config.toml
n_kv_head = 2
bias = "none"
init_std_down = 0.0
lr = 0.00875
grad_clip = 2.0
decay_shape = "pow"
Each number is 128 + 24 x the weight over its row's rms, rounded and kept within 0 to 255. Layers, rows and columns count from 0. Numbers have three digits each. The size before them is the row's rms in percent of the matrix's.

# layer 2 MLP gate, 256x128, rms 0.0705, rows 157-193, columns 0-127
103:136122139128179115171084121118130127083119157121107107079147162156183111169105125137154134097153096142118135134128151115130135128139121104144131121079110164125122135083111129144163127145160137126173147145129138129122162167145154137138132128113103116138122145144129113125147073159134113173136128111129073144121159089094173119089118127158105124112132128111162139170105071133123117100168
101:133138142116122148103112114114148189131150109118153105114102148112162103105136113080125112134171118161111095122154132131141191164110118155096158101165137107084129141107129143119099099121100133119121122131105167150111124129079142132149113102095118110115102140109100111171120163138110090121097168106094170136127125142122145119174158121119155138128068145145133179106146130116127140144174
092:148117127111114158141144155090178134123107193122072163110156080151137122123136123156122090150114127123147160129143139138124157144154120142138125128128116119156097137128095104101167083110105091139145076120147152087118145103125113134134144126119185119129148105131140152145111112129185153133167149142140097073099111141186134132080143126118131142112104118158114107144111144138128113163147
103:142124138101147090141154175133119075137099196106112119188140090123104145149174180145121141135145140118182113110137098107109103083085097113137166147144103154132125137085182141107106141144122135097125133162126106124146148116139152144148110154134159135135144126118132098106132135134103139129131148154172113101131142111117128078103084126132126124129137136128116115127170149110177149114136
107:106093106145119140132157121112169142158173126125121117118128119175129131167098148113107088130132082171087138111116147082131166158103102065122154069128119151124118117160131155128148134166115142109140131110119160118105135167115150123132124138127110112153137121157165146143139110100086100135128118111106140167134147165120129163126134128156131099199161117109138086169117115121122098105118
102:140142107118130143118156139073122123115135123148113119182118083121141108097147112144121101092101121143125106111137118160105131091170152134113147131130123133118117154129133189109139177093161123142176117170145111088135120138119165156135126141147087119137126133120137071129144170128074150089118173159086106118162113120151116123141128127106106113153154157119114126088095170119132159096110
100:146119169142112087150133121143109127176132130086144168101135175105117132140117113097140134126150136138132131108108148101101126147142101127138156131099080124101170090113128145098087183157160155141108111133103124123100116108123144113104158099137097137103101127141160117151136121117138133079099136159089108155115099129112199129151086145103101135119133080090105119140103119174108137118120
097:144150133129154126122098101099128128116099174144153095149157149105117095125129076145107113108140076123138144116102089143113163103144101131116119113128121155109129145107113162104136147113159161128111115148119147125126120165115139140135127114055134103093121124168137092105115133164116115099074162148142144135127172140059154159142166139121163169122139139094137133130109098158087142109105
104:118167135105129128145109148133095111135083102113122132132140092117158123091152090136120091115167134082105106116117119090136087129113165153111155151142081176130126123118113105103119155184143108103133127173135121120133130123090181160145131171136099145140104141099153112114141088119154084101136134125137106142141132143115160150128129088131146110131120171076118085123151097126136156154165
100:106140090149177108142098135118130104131148127146146146136091071099080163117140132164124183148072152085129176123123148122110142107093136135149099142159131089156098142149126133155153106094136105115171115114147107161128121102188109096131120151140087144149097145121153148115108139072124167114132138111128123126121150121126102127104118125144112110137137154150114114106134146118140181134098
094:084141125130110138073145146131109154138146139138123088138110127115148112202158103150116122131136124146117131115126134113116140176100156136136166125127175091136117125150161130165094145140153119132132135102133094179130132128092163132124150154105130142156176111104134151111127102140108145072124131170123110107180144133138115111112094123083090112155097092120147124110106115160194121129122
097:115163152130128128140131174098113113149117070173171137154137146129115120114140121111151116145097117131085099101166133144104124117146106127128165115137110127078095147107172158124117128130113125093136119113122130097138128171086138098100109154151189129115144114108147064083143135136111139153147158098140150141159100123121092161114122131119123160156141094171122106132098118100142161113093
098:090126170151119143143115064137090184110113156128136099098126132133158136192111112121134126078113112110105150124112173152097157128136168150151155156160130125151183139137150145126121092126162137107118166126146106147122114101116128155174116144165096076163147107127129149165102125134133148169128087111123124111137136116146116087121137127155119123138142139150128120105100102140126134143174
086:170099136088118133118118098133119132104076145103119125156143136173125137125146142110111105150083102134161154117140147089123127144110117149135178110083141129105148110111075169140116144167120144120143085132153138125124099141088106153138137124156079128153138142143145153146103157116103176115191124168093110140155138125137097085125133123121153111095110117144133124178152166158147143140137
095:149122126061115151083143109118112113181134167104130128150123152129144128143090083165103165139125158113128117170169172075121110115130135123125130116155137122146144146128140099087168125150141097148136114131105114115124091108180103141114108150133121102126130115117106120150125101144092109140141157109132114133133173109150147124106100085157108150159141066163145126162105091156105113132131
099:122148140158160149136102140143091101112154098162108117117183144116108167126121111087159142144133120117137179106136121105116101130138114119123156134087113118123118155101141114151111138109125125158106131134116127117131150151143157111121164173104129152125124162109158127103079174063115154115100068153137136167105162134120162095169183137144128152131135107134160126144156118085128118097117
095:150163124113138155139092157101129166138130104074151131128094114131102104098133111131121130159134108151090117098148122131117114124158094121164147105139092093142106149134104149152132100097120096153151076142150113100127127110144122126166135133134126121117130129149114101113159100165128129073178121087149184150151126116129133114109115140081134089124111155164130120086119122180113063108132
098:075143146105156132113115114097117108139077130116095121180102122143144131108157168158118154145133160153105099111116142125169089077128120151129116183086064159177147118155144172128127138123160097094149141161123175149117105138140102135113091170135122105131122111168116133127120141119099152101171135121151109129126112103163100142123128110114121137132178125142119122131100151130123127130132
102:085128119147112110141108094143123121147118104087136117121096137168152123140112113085146112152116110159101171130137156148146143124156117093131134121087113089159168049144130133096128135140093114109100128150128124097120131112126110138113129119089129160142122160091126145153132131141134130173089128136124152126065150147139125164087090125157098100093093127147122107092105166133103082129114
093:108147141127114145129149093154140143113097152175167163106077133136139072097147090164102127111107124113157123128128125084114147121113130122105155142162137123131163133147134170148083161146153153137121135132143157160143103150121086082130087106126117098137141107171143144109113118112138105121152137076123132104123146153081152165109150128100182155127137107089134118126090132092118115151104
102:119128122123148202158086159131102141114157098149105139123105154132150168160150134175168105155113108096165155164168102106165138143155140112164124141142131147136099164140107111163128152131096087128114141088117139114165145110143129154142163127096113088142159159116118161175149111113146140134121139119130139143138149143124128103163117151107112076138111126156126077133137137110127104115157
088:118122130083164080185167182143165130093134171140132127124115123072111140108145112142119160118118124158168134157116095126112147129137163161148098116122140109161107162148117087160145139119115116118134140148160135123136124137137106098149106143161170174129146134140104134129125202126159145104131129134142169079095120098114150154113103129109139115120108130148150137134082126158152112127106
103:091111106128127154107154140138162119122163143112147178086124083148123165154127113103106145120128144087118100106100178143115116137121126089112170102123111120112106106158142172099102141087088098103113135153133108107143137087133122134179144098122115147137150116119146111099097118106145174131160148129125143089117124127177107177095149127154119097154109126161112079128085126119146127122112
088:133140100134127152113154141109146084117124107096151105103123188115138154138117101180128172109124141128158121093128136128076195109123108152135124149097124125104115103117087138114174109135109134108120163155119143109131140097108103151134153132143154127094120131134155106131167145130127070161134154145134117138133144158108210117148154129110166134115112136152091135124123105109086165113115
109:134097125151186164104162134111115125167107102148122106117131183110127116142157119127137094129158140133133125104127139136106137118097132130161131141150151128137150108127121116113153130098155110097166131094124156092115138086125116105097137162135115133128134104128153147170129107083136120140135106077189100143151144148150169094112099148095137131154143092085144140133159120150208152138157
075:102134088109083115143110100116156111120104145138157140132141117147131136122082118138061155106122080123138090099115120152085148078181153109103123103136165127113104110116096106129131153114089127133098149132104139109147142128104116134149115151096160150142142148138151074092122118171112154133112113120126143101118163130102110159139173115157153136118139144165143168175123088159115135129123
102:089083146141128169146104131144151143113139144128088109143138101083104145116127108110137101168109112133121110097121135150108077131129133128175135180132148135133084138129138060118114107095114102143113138122104124105121145157152155150156155108082108148142124161095080087107106118122146124113136164149142155112082103160098133111155120099101138119095134107142090108138132157151137164088127
111:161125143126117089120078161153105137126125119149128132153119099184140150086132150141165149181104136098135134118081109126113088138111141158154091095098119092151114080136118145118086098130107114158101137123121169101069168161109084130109105148121129126130113135163132140149128148128096113176128156135090142115090120127108155153140163121118092138121120126140130113112142157130102137167139
112:125157137119161160105085078103155128130139109115097108180113123141135139109154115157168152165112133137102160148130127131122151069105093107138131119125113107142154138155154141128149122094114080143085117103113159167096111105099115099102149118159129142098129137144128152127108151118105084149156131120148132135153127119133104104111121170056139135155185128152121121121156118116122132070134
098:122134093116117121149122165123103125116095155170135137139144105115162168091117145130125094174101079099139117140141158150118153097126110136151121143141138138134133166101111125133134110149129075109115149159149117114099134101128132128085092139122104095067164072171125088113137141112149144110087117138159117156127115126170184108186123124119147121129115166143141149081142109134138148127128
102:142078098101138129151128103096113113166133113143119113168115136105094160122131127147113114151114128106131139124073084166116114117144113130146109088116148108088121104092137075121106139109140142103142149104107158128131107143100150106101137130124138115103190115151154099136171118100173160110151147108136153121110175140104122148121130130114199139131141122134073160099090120158138160121121
091:161150085147164113136112166093125121120089143115145112120131138137154129082120126126118112135125095144136090152071123148136115120115130145138140129096162117092115081138147195115107165117136132127089156136160167123108170138116124144130127145133145080071127109133123133152135104140132110140111154140136120138107135165135056133164109134149122130112119166112139143082171103168158114164147
105:124084122134121107134134131124144108142082097138070114154103133111103139119107108122162113121131111104131149122101145099163127135155130150108155167140148161072140108145121138118193145137109157127130121130138123137145206107148179122162164093101110094145161127121146115146104160141136116122118129145197160161133115157117129169129142115123137142136117131173104136132120142157155181121117
103:148096111142140133148144102117117108141086179107101149148131129118095145117127136109097100122090171093116130116131145131068142149129119145150144184106155140157090099153163126143143124139134128144094105151138145116128118124127129130118130118124133062140101089107131141124138088119114140120128157137137112068128114108190113093169085137121072173096135119090128124115147107145156148135159
097:131089128145101117134149114133133105105116161098116121168141168148117101147107138106128148123131100100155111168159174145083145159165153134078138122122139158145146115158122135149118156115127143099121179131107141095091175129126136078122135134118121090087147114129133123110152185105104126124083182146140137143130140106099142102125096118143153110130125140096114206131169132127135134120140
128:129125175114121145103152174140139160112161158199099131140106149110132114122070103118154102135166115138104095138108142107097136162120134114128120120176087121091119143115108144142115163119106122106104146109132148121136079140117121144135108145126112068143149111117130106066133178121137156119128119093127122138129176150132121108111128122137110182153081127170127125111111120122174142134104
099:129127112111184147167156089139143154119098076188088089141136148115118124110073135141124160130086119122129144149128146122107139107140109163103127152087114118132159150124142129150168119116098131152137127107172126104121125140166136113113101129117087076130145133129112151145133159174103132143099131083123130139142130156121166124182143114137173133129127113119105110109146164100130097144177
# layer 2 MLP up, 256x128, rms 0.0695, rows 157-192, columns 0-127
106:111141163095165141125084142115121146133122139073112096146152143154131122161109113118147124117172110129113135120162152127145128124161126153160155139122156135113130136107126130133164065161145139129159092134098146124139130141121171153095142141158141088089113130122153126141141110139100104123115134129180089148175135131149186091129159132161101118134085150116120133149141091140152154155195
100:105116138156154127153140121137112079118140146127092125139140105148124156138150149152148159141083155102106169130113140155103112117141126107134137127067154132176116106127129103171143139124156132153095127127169115131114108104152113130073138103149147117152149113147136153119126106129131151125123125139157044112155145134155133122049105132168116112115175111129128095106102125103138087099096
092:132116109125129164139142153157095128139161093116182145158105187114103153130101146083132148108116142136123108140155123154148138122141090112115151146124129114112139132120133157109121112141147144130133139165119129171134058182124132120110140106138125082126111118111127086126120100127085137113115091135126140146151176123077130125175131144166107154156133184115143195120120104118120123097099
099:115125127134129148061149101081179101140120121082137134153095188166107103078108150153123138112084113146120119119138144134113156095119102156114149090140157163125189099117144099095114120112111163123108082129115141108128127121126115095139130123126127091110125110146131135120141148137149122114162135158164149107124153142102124144110172126133109141130137107135113153131088107098082113164086
111:125123149098126124097092118113113099116086154119122123118142141121119104094145133148127145123129175084157093165123145139135077123118167154125144163132129164171132119111112088136124116103114090118127101131109110144139146117114124147140145157092113105119139125108112112130085141151144153102141158158161142100109123094164089139102091118126126126090060100184117148068143134182133116136110
101:143147128134104127080169159091123118100122113145128123142112120143138090101130123148140126100096100140134091100144111151097139091134154135084140120113128140091111169134094170148132157114181111138132093139135093112121129124081140164109133130139076125108135136149128080122126172127134178085128156121070116120137141139158129152129145086081098142122126122123151142091118170129107162106092
107:124134130123138117148072108109121129113125089110109138096163116131166130128153103128171124104120097138165143141109099145134154150128108147114127139109127059153124140140114159121106153118109113064129122160125095120091108178125164115123132153127098167167061151112102135106135170143129125111154161168123131090112110096102125167134117140125098092098109146122114117111110143137148101153084
093:156136132128149093118115123137100115098139077135087077130115124147138138121112142165167099098135119133199135140113103112153156110131089154135138110097165111139115143124130123124136096117143141152126142074172167109103103157156101179135132116148137147102128128145148136130151156111082078099141098106145162120126149119123173161136169127133152105135116132111145136088130070127104154134154
104:126100118171130129097164104148154124122158125129118127128115179137092143136100160111132154146111099166166141142145142115124173147130103115136078136162138106120090150138094109158136114081106141134121116078153139155144111144145090134108135127112144120101137124176107152132098194130117179126135112127118177117076137136121126092133138146123094157106133106153157157154089150142171117129101
107:127152071160102120138187125132125114114146082101169118109090158146157168169160176116142167131150170097146161113132127141133121111103122103137113136115129143133134056119122101127127126095123103152148121152087075149138107125145117104107136161147177160117138149137150108144112117111104165090125103118148124131124133100122107130140143124152108120114146155129174111157157147104109153115102
100:155096095112137065117133119124152136140125134102117111129106125083092149079123128152152141121125149111134144111130119101141147107129118112119136122107156160139104135136108165109092121129094163138150094120120117144159160174137127117156113147090133116128166121116127164096138108150140143103133135155093117124142073068119110103134104165104106064138139106156113131112067104111128129118059
099:118176130164159131119114137119095151127117095127171115138129120122130079147159126095128106117130135100092127111158134115151107159156145125157124105138102137117116127091160164163174092119111113127141128129099128106145124132126134148140168116151107135111093116127143088120117137127111154138116150133105112176191074144163046158110129155101085100143108115138117108121139105143152149119179
098:137152079087145115113139152102185122136170082094114183120129121116130180089158154131129148175120126123142130141143072129181118137137106076136139121101123152147066113103124111149121143132101122153117157139115125105134150112113118131112169107108123141125139149119130107097146124107135114093152175121143136160159081125137133156123108112129132129146178148125160163133140114116121093139094
084:135114093128108152139088111140079103158125136098135136123170136143102102130114109113108114136131140122128110140140141100146117084118103135153175087116156102127106150169065191109117142172094116140121146130129101140152135168112126144138129160084121141120143133147161165099115118106118169131151128125102121144133112125098092142207114126137144099112154111137099131184116134137146111088112
093:149151117128122119150119180149121152111146097130140133107144151126115175091125125099126127115150109143130111121081078111142113133103127120143091140119109123110103133104088121143111163138138152099111124099147150119150113143097150146138154106115125127152108147133138093133127136097133136101117109142114128172131081136117183102158167175103156099109097179088129088104140184056132117140156
090:132085133106098138113151127122127128112101142106113129105123127146148128073139112136117088136117108099114117132145119134150163123097085113139131121155138100151157144111111091126157124138081105163128116144166168131129089118177124156134110111146135082131164101103097094121110087101146126168139164117152142148160093172124102102096104082185147140135115152111134136149101119156129148159076
096:108143132123112096119125147146087048148153140118142123138127122136117138137153118140100137120122149149134158124140124073101135122130105102152111096131161157126100118127110146108126166158123095130089131087113108149125138133125109098169083132136151137120148122095179118121139129108098117089132127152070142107120101151137086102132112118103171131110077192083087103132120149150138147107099
105:078165158114108189097131129080104158091155115128135117121118128096141109134121177102098156113126148147104078087114137164113085060129112098154158185122108160122148094113133129155144127149151130123119138135145145135132116091158135119096117124104126132134131102151153134130156111109110177123140124127147111126136134109166111124086133130143100161131168128136178138155109134117123133133175
096:141130159086171168109140173123146144139119143140112145116147167152060089136116150193079122127170120106141130127126104118150138116108155145112118139137112167117101118141112131159163170165133119085148088121147121138153119143126137126138125144122144136155111148105132128136124127126087088125114099134162147183149090124097166108145133084119162081142104117123155122140166149111127130139161
088:107133125101114094161137124141107127111146133123098124142145103170133124102149119129152153106097118109168136118123140122110158107124082077162159118109115138117156135105136207114127106117123172135096141112151159124142101139162081074087130081172135111131133108169173139104094113140157112151136118112117107099123156150113110131123125133138128145115160116170112149159097101120174121089135
105:102163119077147132103134113115146134101142119142136142114184150130123129096107102102121141148078154140159151116146124154150111110099121115149144107134168104150082130059114127153147072141147159127141122111156161114094177145161121162119147109133158154097155113123155126117091121133163123125166127111180174105129140136168154087145139115150138142147097117147108164117128122144150151135124
094:083105178122108180122131103132114153165116079119132128121139137155124087135112151125134104063082100104126114138141096150157141122136154138154187135161161117122139125127147114100143169106118153136134157112112138132083109130074148129106122104145136157155123143155152098125132121135166117125109159105138149125145110106088134106142122136135138109122102135174126175140109119144121102202143
103:045172135088078133112138146082146154106136147087105124085113122125144141174132107136143121108120122110156092148118117164101105128148125074153120136110150150119113122191147132130146108133134145092110098107147109176157136111123103122137154124099154138129131139124171121121156143132135168154178133129112106120151112156159126186115129118135125109126158124115147120131099159113137100156142
098:123130132109110113137162159122155126147107120167153135148124161109110115167124131126125137143167143127124150135176125127105145158146155144086103126132107178135125133107120130193101157168157118141153167138112154111091119139131119133138162153122120110158113131119116122089191154111131114129128157159125076086123106120163125110087120102209118155106113148149143094095106151117113156134107
099:132152166095085087138068118151142163122147152101138172133112111162129111101086119145130157143116128112141156161154123125151112129137135149099118104125107126079119133117143124135128144158090160152072106162124111161121146165122152152154122078152142098137151132115126109099095141123126141098113154160098143128123074106093076157136146102156122129125097137146105138162115093104098121112109
098:155149203111180143130109152122131143149176126121146146130113129108119117124127146138158120127093137155067081112104145152165146122136118162187131142130128143166150151148115157108152130122114125136142092120156147151116101135148144095173135124194102116138109142150108127092160106114135102124138143169128117128166135132131123094118140160082081132173140134131086158121123119096130125124133
108:107108146186153140094098123140112162140106121118145163120132149131121124158140103133132094141165080181136146126175162088150117157091090143141120142151071100102139130152157112113130148125155115123096081093122111126136099091140117116107165121144123151114107125140122158171099143114079139108134119126141109151138107134126086122147163155107155165146134103108154079145116124122119096161131
102:156117110116102154153068148132093134173110113105157160137090125127139118103092142091145158130166081148105164143112134104143134132128136104122070125131093136127088157148142122127129110128104148138127123131128149106124115127127135122159136131082119127146116175149126141115091125101118119139106178102062134174093110098131184164135118115110100107134172116124131077131106114124084124137120
100:138189133121133138087130099106162120117157142119080094161098127152140157093169087129173156139122086118131118137138139126113128075111115113164142127139093144168172113155152148159139128086130085135102137114156129150100122099104158120112148143143135142161131146117164149139140164115120148088154117135156128132158118124139065108113094166107108144161146136155113154126132104116121116099148
104:119093122142112171112155126144155108130136115099146110100081141136081126142159144131091133092108141103150201117135111126128096142124126113088168112126129139132088081123139152084108117146122185126125167104154132116136142162118137131134123125105161157175144165090113143136117107125150112154145166138077117095076128131129093166105130160153108173124124140131133124150114147121096138135117
097:135173130163167144096171142133148136076129115102130135111143140161087130081149115139149123112103115149098108085133179102196081168157128133137146149120106143130130128144089165090171114114087130131100120125161144131100144125149162117166132130148143115156101153129099112131125134152152087172092152143146128121114096146143169111103114125130095129107128131146134135122133103117122108145089
092:135144053142159093118098143138088123124091155126153119104130132135131121102121163106110129181127100116123126176101106125168151124124109148108136090115174123116127108126152167130106162132136129135105148136163171147116116130118103154114103117130133088082110092133127157116125103163126132133118144164139146165118136150123062106153157112147111145138121185088140144121143118164134114180143
104:178151139128152152121101118131137137162140122116196079118150102126122081139096122124144148156143118126105131158088143127094110105104170089164112118103102131133092167121146112115118151156101088129089177124110100089152096127126163127097107098157129118150139105167163125137113103081113101096169128114119148129104116135169097105106120133106129115118140126128133142145105128072142135137138
097:155119086123124142155120094117116152143151113124118146104106139128111121130103134123098147123089123130083200133109140102152117116090136161177110144166073143129084161111157142138142126118121134164105122130094157122128123156147155177125132103134118102154116091140133080159134100170123122164147115109107147111127112166130164153152150090122064125120168122103103143139144145146101149125147
097:125084124153115120103152159122110116070149104148118106085144135137146072133148130128150162122141088114161099111137164157144182156151151124116141116133087103130105117141113117129131116070129100108129181131101142108107152123112116122147139128113134115139110100128164118101162165123154133114102198130085122166155118125120113076127115109135088159117131119126135184121156141111131148120145
124:119128145136107133087128144142125154111151159167104112161085158118126124093095116126170126146137133147107103109135179101113125187120116087137129122146100118119125150111097147092147158113073105147085147108127168129134113147098110123108121142124104063140136108116158125110141176125128149132125161104110117137124175150143126116118091108144120181144112136177140146096117097116157147143081
# layer 2 MLP down (transposed), 256x128, rms 0.0612, rows 157-192, columns 0-127
105:113165130115104128151171121145139142158122136145173149098136120122100160135176132186119119120142178127169121090102110135117134128110147136121137119135161147099152118165162085118114115114135099099089162125133115139118075118058093114107123115103108117166157151133122111114127134127117130148153125125155175130139098129116111161155143143107109129116116149122148098127096156091109124085062
109:128148130105090122105134153108146121139150169103147117129096112092120101100150138147120086115140151118129140092136159151138149156155095139127154102163124096128139116165135151125141095132112113109123099118069100128133122090091090153168111121125135122125095127133139107186150132126105093130137148144110175129115173100101110124091121116137111144116067145145142150131104099110166208138137
093:149145143156164111126123131144116143075134123127160137163099137123120161095112130117107134104153120133106095179123139120140133143146132128125097148151119118096113149153173177151097185172161121101118154146143065135113119147161153153146102098127115107108117134112129093168144136144095115119119173143076131142148156132090094148151120126150104163092128131122154170126134113121150149132072
102:120144127153120152100115124132071146125121078093135125091092128124179156139101118108127147156203108131123168147096143144069124141104106120128130106152147090142109138158148104121139094089092167145147116118102111120132129125125123174096097128092126114122132125117120172105152144136130104140143152102115145122106171162104154127182114149112146118150140152115149099135104090156137108148154
112:091106081128130126149156144137153159134161125138089137119110127151145123156097093096125124140142094140090134110120121087118182140117117075142144073117133123105124163137168160118129144163107130124129136077121185122115119169117132096122133141129123125167139153153150140126163110095106096166127121102089145156145129163081146139143120134181139123163162116099139096160095128123137105106121
105:107096104129124169104116104055131131107142106162114126147082132145148114106119106152148143113139131151140117124116124091117126126159081122088090136142182137184159136134181107098152120090111154147169092153175131128125125125140161160121137102108101098150133140089107116132156149159071119113120149100142107120130107125140108115112112111141117122121158178125133125118093155132110152099114
111:139162159120132071080153133119078126141152100127190104101126119140117131152097156090108148149117135097117108121156182110122136103124116091143119141121134157128138097104152132122107126132138192136106135087106079148123109095123129138145126098119120110092137115174158144133132112153131097136113106129085115193121138163091153126114121132106092097110141107136151133117128117147093143089149
102:127132100139129114130106131129100143115173125082130180076124152106113117158139081117091116081124117145117162120113138144068163128108111127128152108148107129097129122096120106198138160126112110124136148118171174157140174104156104116134131137090110151168118150143122165149145129178127140162107101146141167103111135140124119161109116138132152135163121104170138137170124136142139114124152
100:116121153171118112152117121121177162089149112135143106100110151134068085171155143134124111123122097124125167143127136124130086172135143118103112117120119139112129123149137161158179103065104125163144103111121118126156151157145156157143115173100095114121136126135162112127125158122096100104170157124105161136114153151150116089150143137149172154118169148133112080102122150118132144118114
100:142105075111118125123181121177137139128120094105104130099126157157139150129147155125130147184108127081173127092152119144099168118088110086151110144112139135148098135106124096091135112167114133130099116123160137112118113156142102092119138150129125121138111135144117135124124130131106119135143104100129138204143057130138098113132124125164129147127119136130105055137171163129122132154121
103:180123138128097093125149109123135125119109120096123129126132117113094110103107163146152139134117104114109156102132121099150149147144131114094128107111118127164123105145145154110124073089152124120150105093123109102156083125135161121178070089088118157132137119109150137120121127155141138112152171141081173106121110130099113117129121154055131104080119074150131114164102129113123132126093
097:109117128127163111148092113175120146121145114077098122120153118105163112145079133103138095095146150138151144118101120100111141181142155143115172151156121117150157097065134101158083105083120130183135131144147100127080113148156143154107141093112096119122118159114113145148127145163087142115128109122132130110175127115096132140119138163135127122118164118108092131090151152121150118116146
096:150123160124151162104124089107167115125173110131115159125129108066119135090147147116116142106109096120152086109117113179159110113118107134130130120084137153153090106134170125132139172147115166148149120114118092148125115132118163144131127132112074153133149149093127118061097137064130125133097142131146126096124111146132139149146108125130115154134130091119134112141094114159116076144169
083:125145102122149133155145152136131093174109162216127164134136105117099116145096151142104127112136136088154078146112110163121088116155165102117089097109135108148130115175128112120144131121087156173145166155123076107098141145113157119117117135114174143155156143116149147162097100124136131128107111139125129133137096145098153168117158127128152122129099137141133115091154156121120157146107
098:099141140139108125162066105167136158084155125075098101163105155158099098113143152128177105130137171181124155114144131159121122091153126154103099136083124171138110097129145183167125117132133119115115137117135156091132156124119153164116152093125088132134119156123124156116118106101145122135106134138111120120118118172107127142091132142120137118102141148104146125106106088127145084157141
096:124166133128169162126119128084184148071205125141142132148150110098140129155129163098178111115167141126134152122103151103106090114110108111128140113103138118124114131100154168144113140130125129141126108147113110127124148152107156126148153172129138175133070157130134131137153132146117148144152089162147112103126113133102150133132183146139150107123107122102136131100114130119180112074123
098:146143081169104136128105118150155117093109132128185090140147138193093116178133090115146132129139112101127138121094120117101165146155105125133128124130091146100132050151119122124160072132177182137136111129118093120101118129136097109124131105098136123111090155115145140114137117117128154140107106132135116144155126125126119105143107070098121126106143108087149117101120126109091149125101
111:110133175125080161117165097120093148118146131130143176149144147096176139181101140092087103150117159128144104079080141083128121144169124082126155156141173125145117126133119131143101108123106111156131132130101163092145097103134084110136120107121142149171136143126122135131136131119105131172117080097165132113125141141109135121142129097158099141142150128118133148118156139105115095095152
093:125098102142138120146127123069148097117128103104133168100123143135106128130118139177139144099117144146084120136121173093152121131112055134087122130139154167145121145145109127126173175095097122125137135149121117151150121126126133123154143111165129121097102151114125121125151124139123115131139161129072110141170125146153162129140168107175100150117116202127178132160113112116093096127116
093:168116113085134139133072132141116122090135138106097097116119124073113104120096134106109138107146139147144141070143132110145094154152137126082140107114171167119145140115093083155168116143113149147148120122104172109120141115154152130175136099098147171077094139139119136112169114146098148160085113152124117144125127117141143084132122129141122112119130105116118141119127104144089110068117
100:106128121120121184147127090125106133111140106136127140160133103157123171143184145162095109159113151075126129182160142141125134148113092140111105130118142136129108104100126133159096137101132154138130138070117158136132149117089126137111121089172126114135163166188107146144121091079118094136128124117137155134165105116111087109110128156131081079144112103130125147134105106161115144122137
088:127106160135162123133143129132117194146144135120180152100138148090122157161144093101123117068112152157136173144111149125117135134144140164140119153084120109133122140109114118117110147116145116089126135151142114138150130112112129146120120123096141126096108132151115105189106172155174124111135130145129149124075094098091090130150083157110133098119122147158123130161096152157161122104180
098:099179170143102135100131132110102153133104120155112138091112124152092120150114113132105179128139114093155119121107126145111172168167157121120109125129113150113113137155113091081168114114177124110154133107118139108115093087150114146131121110109128171192137100130168132146148111151116131125107108145141130086120138107120154107110116075180176153162121111139124129103121135144097093140135
097:177122138156165108143135099151145144147101138111165121164142122110119136127078120136146085129153135159140151109129109142148131177133112097114093155122119137169102155121119143171115130133147138143152093149075154137098100162102122110112128112187162134109090084141111101151127148161149147181092171146151136116146098132133141101083129101140154112120156153158131138124117088093117130115134
102:107144140122153117189141104135136154093150163125080111120143163113102140109142119080122097149095160146108141122119171132187174121105132165126130121133149146131132119143115125155125131132138130113107133127138150118096145113121139142143132128121161170123131116116172165107128131125186130124090171098138184103122150098159166122153104095112152133183134113092155163127158131110170114108107
087:111103125153117109137163102124165134138100162168134134150116158108125146126165149116171133141160115134156169147111112154121104162080124124083146102136096164125134103168136125153134111137127175155158125110097103151160153149119128155114129135067136111134110143120151139152133132110100097150150180126129088130090126175143118180132118120139165146140118149120175120148137169128151095101096
107:146152097135111132081165164103084131157106133108177160079135121144154120172150118155129134087133149131115132103147150113153129151132137149136116124117116121128165103102116157149172114122107164106132082146150146141144125065139133123091130165117128141101149104143174151118134151117126105167130122091125098145150101136152134191119156165148137109139125103135158080142105103133144094155133
102:099155113149125142125131138120122100135097133123128124141115119151107132108134156087100133116138102144109104117159156124073134099164101104119092121124124137067097174146126136111118160093127222092116136175146109166147076099121145142177119152085134132139138148122111154109109134133122120126113126093172106171124090094146124121105092129118151116152135112122149090130118135148119140108145
107:137131092091147117095106096114107143148161099136094129172135118139171124116128132143149129147120152136126131170128143110141120122091094111140132113129081119122113128115127182139149105103110129122108123108087160146133086102090092117109183135154137144136135137130141179137128162118157136178156087112119132118131145118134099094127138162090129149161172130146135097122158094115082060120103
101:166113110138135111139186129147114113134099137112115090109097187127099144135132171132152085131121115116135131153135125141128145097149119120149147116111103126115093109133160141113141117070133113109150157085136099108151145152096127113120124161103123107099127163105154104169129112086129096133146164145124129123074161157162188142176121121101106147079122104143121113131094095150136129138091
099:182134142146175166168167181108105141146135109145118143157141156108074171090129100139164088164089085141136106134104147145165125163144173119164138123124130081135137102122126132111141159110103127108118127100134125130128124121124170123136075123135134126103181124113120082126133149117186134138117174113131113112110142138145106136119123126113152156126134146112105159097135134106140141130091
093:124128100116115111135132151138115126143126124136130120094110125141141127104054163189089134168130143129171097140112135141179136103138167150110152130115134119153156108099117110130110123157119093187100094142117159117117127080130097153155135098117158149082124114130150167136119115155138134122119139079100148139125118135128073137160120109154101105144125159107160156171139149143169108149146
101:153124104157113101148118150115139124149156112172143119167127151126124115119099155138123122141097138130113133076136111094090128140082103138135160141161097118122134127148128184078169148121092181116133100108139180143123115128131137131166145077129158116165129128070119121124100133150145135124125086090136142102148124114120195129128137136146157149150131131095116114170179154137133103107134
101:130127135116192091121107122123135153076129111130112108132119103097184162158080105113146159155124147127173131148098150118168145146138134151118148117158084108085144148115147139122092129099123084160144132106115163132126124086087124140151139133120118122138143117134118151125101119112145163135135157136084129145135171136100152176142130065128089142130109129138121193127109114130099123123112
101:161120151146115102124125125108132144131113160088144106115147158135121085136086177150159079131144133124132116148130141135110172173153159109153120099103137153187180126134146131145118140104129126138139154132138180132108138098158132089128128121128164156113122103147148107115146101141109158129103180184112146137102141131101121129122143109148145062174164136109104165114160118127141105123156
123:114131111159114149153127173173166136094154151156075110158096131112110125102100120095155109110153146139101095141099113121132132162198141118149146103141122114170123134120110148120158141121118128142122179128143177142138115103101112129129137108158120120140130132118106121107131176122149169094106148109114108137150182133138121136122151048133129147110088129158133145139111129140155129079099